From a checkpoint of a small transformer trained on Wikipedia: a variant of Adam for these matrices.
Each number is 128 + 24 x the weight over its row's rms, rounded and kept within 0 to 255. Layers, rows and columns count from 0. Numbers have three digits each. The size before them is the row's rms in percent of the matrix's.

# layer 2 attention query, 256x256, rms 0.0996, rows 214-255, columns 0-63
056:176158060233070097141131201136121065094114108141122118110113109169157122134151150124166135115113128154149113131169127123140136134114133121149121156135121095118115153107125159102100145101123126
058:169152069223089096143126206125111072091106101138122136079131115164155129143150146142157135131104129154158131124149132131158120124127124129149126158126139090112107141092131148094099164103121123
064:058103181027191171132121024121147219124139145129129115143123116091094128120117114106096132105131124092115149113062127134100121131149107136113118115110108139160142139149122118148156122121128124
048:097105183103171146129086040113152177154137141152144102120173142141120144126119107124085153146170132111107129119101155119121133126148125108149147091086114159157108099117124104133087107129125168
045:119121108144155131128206151101124143135096117115048100090115110154129142153074128113160138131118109106138124162119128129118121147185105132090155134127124100085117156096129158114190097117123079
066:103095208094167120098103034107146141175141122106136093144145094087155124131108134127134169131180101121127144111108167087103130122117129095147116096106127174117142124156103137109141122115126122
062:105089216054161180130119089130161189128166114105144113125152151108145153131124127130118164150119094082119115099132117140119116177139123117128094136153118156125135149113143081131146117120131125
064:129120082125112094141140119170118120140146101097117129140128119135111160103118127115156142098156117133141148111087125101145118123165107137100123148183123151102091127151180109140115157144130101
053:122120077186118095149140156157086103141107120136121144142096117068135136147134097121140097145098115139151110104097142153140107100145143125122147169153117143110146128085138122124143115147143107
067:151139075160124123141143121184126134121120129125131131104141099115103134138144118127123115148113153105133141087100122147122108098161102144160136099165117113154100136108134149128095122126117137
093:147141138123107110140128155157109119122098112102150133091177152125118137142118135102129076127139145148051066118096147166158111175139110170069151154107132119129122137112108141172176140128136126
121:130133129104135122127150126127129101118093084162125112170105111092122090199124093169139160129102135151107132130108172156149151123101147127117133152156140174086144110109136143150139123117129118
119:130088110111126137136122139124133130107126193137120116119155165136120141144113122187118130154157118156129132124118134121124135155131087127131136140085147099144094084142122170118109099139132105
123:124130162129128124117106112130125135132175159081144121115125091129101155128113100162115119142111103107119156123150066127101125132124098131146088096136148107128153120100110158151128103118128088
085:142106129119120118133141132138107130145114139147137112156112132119133124191066098123141149156105131134161136121145100072121124126119145132155129120138142126105131137148137090080102143145151127
112:127136108102104131133150113128118112112086155117167134132083149145157096086142129145123131092139109096167168133100078152152147108114144132137153142150155104142115126104099112160128131097132135
122:141124135124132107127138110126132112147110111161126157108084134161150116092080059148150087182118129147153141139117122095163123102161148146113102120137139147124135116150157106103109152143122099
114:131116145123105114132134131127119120150116135119182162110107121141142128125154096096119139121109153140158151136111149100092119147112125098107105147119173149155097164117135163146161137118132119
111:131133142143119123138124122134120127109151101152129113168137097146100115107170134091117172159146142140142116126149158116114142096159108121160124130119114153156169136143149132133118139117133116
120:146120131111113116130126131140132115148154082089146116122123141148094139146125102149141099144095110096156109125137086161135114093139140170122111112088125152197117089148103135142101130123130140
119:118147128134126115131132114129128117140120153142164125123139109139131108140145099127134149152127124134104132130090123144137135129133111141147146092143125115076146058127146139110136124085126185
126:122144119113130144128138139116127126077124132126115119154180153125133120092108149178118107139107109145145147124152162165105078108155116113152122139155079091190091094106135090162138121160129116
124:126121144108122149140124128144124127117133131081135117129114122147119139147139079129122108099150133145155109136107099134129141107134140134167179135137167127125168120137117117171120132152126101
123:127148129122120136133144132131126116100134128106150154108126154124128078115128117142126118086097143126137149130146088118141125119127158114106122180145095106159104156133170122073117099129127066
123:129126110139139126120128124139131120130115164115131098135157120138124126120181128115134118120109140135109173135114151103119102104149120117133113078161143126135094099123138124153120112168129132
123:126144143116120126130104116132133117137141117151130147130114137131091130053123093168100127130100114151103186114169166092140132100119143143099140131112157130112120112123108105108144123103131118
125:144132112128126129132139122123137124112104171147092131144148063166127131146124139125122142159137137143116104115109156161128136120150135126138089146104167145121083154126145101099120119126127123
120:132114124106113122140130146127110142172172118117095142116162097127135100116154128089107152145082144123147174136142134148133134139107150101108169115168114065159125142173135140114128107128124150
123:134127141141124110129107131134131127123151092159125128119171111144123106114140073122142105112151114129098153108089093117142119120124117135140102132095100099153164157111127128091160116130128149
121:116110115132139126126139118142123125100190150127114112118105100157134129099125087107158142086119149112132145120124135128076132124111139164136077175135122150143132093106111159179150125125125141
105:139130131140122108134116148136112132089177157127073140112098100119115142122112123147103179122095134141140150119175143132163131135101168132134103127134125125114100129107180151095093095132133136
124:129135128137114132128118107140133140102136080097111145133087093157112131108146114153137158113142130131079134114175123102113139135089137109131098127130111090105196135171121153091107178138129113
118:131150134136134117132142145136133100144125103134140152116120086098123129114097102144135138149113118141091132118112166148161132155135083142131155120140159081173122103147122116075122120113126100
121:137107096141127142121144151120120129126150123153161130117108131158146154068109098143092074145116160145089120146154116143122145163111098165144127099125119146152078113168113135108101060125126149
125:126098104104118125145117128129139117098080125126147146126136101085118154111128144108129132066090143138112098124111111114131134138135124124142118105137110129165149125183155126142111135108127105
131:114130117126131138136136161120129142104153168115140121120099099140136128131158146152098136156101147121138092120099097134175091111064133138112176155111138123133132097124167103114107134106125106
122:125130119131134117113129136121136123166153066137103106140132115112148111130127135142160125140138114140113144117138113170128090109143177127136152109127121135109082121143121112127092144153129121
122:145118145115134124116141132127124117116155121173114119140179171103155150116162098103131142132131148166137081136133111109129155166075166135102133147114106122084089107112138155120135194091128106
121:132109125103134135122136117128136119146131103163100121118139073132127121140112102090141151123129134121083083134156096158141109151104153151157146094120169121138090111126107134136147086192125101
128:128114117090128134134144122117125126106148121103091143172145135122123169130132143120126118107080117072124147135065139096169149143130139139116126150134114162121145117123105144103162123138123100
124:129128149149133136125122126134129147122129138130127115137123127103138152117125119123121146161137158049115115121105184137111120126093122118166129119123131118179079075112149099155132114159129141
123:122130134132122129121133122129124138171160169076137094124116115128133131124120125141136068074105139130124138130145152170121146159117100118171132143157117168101119091126146122141100110108132117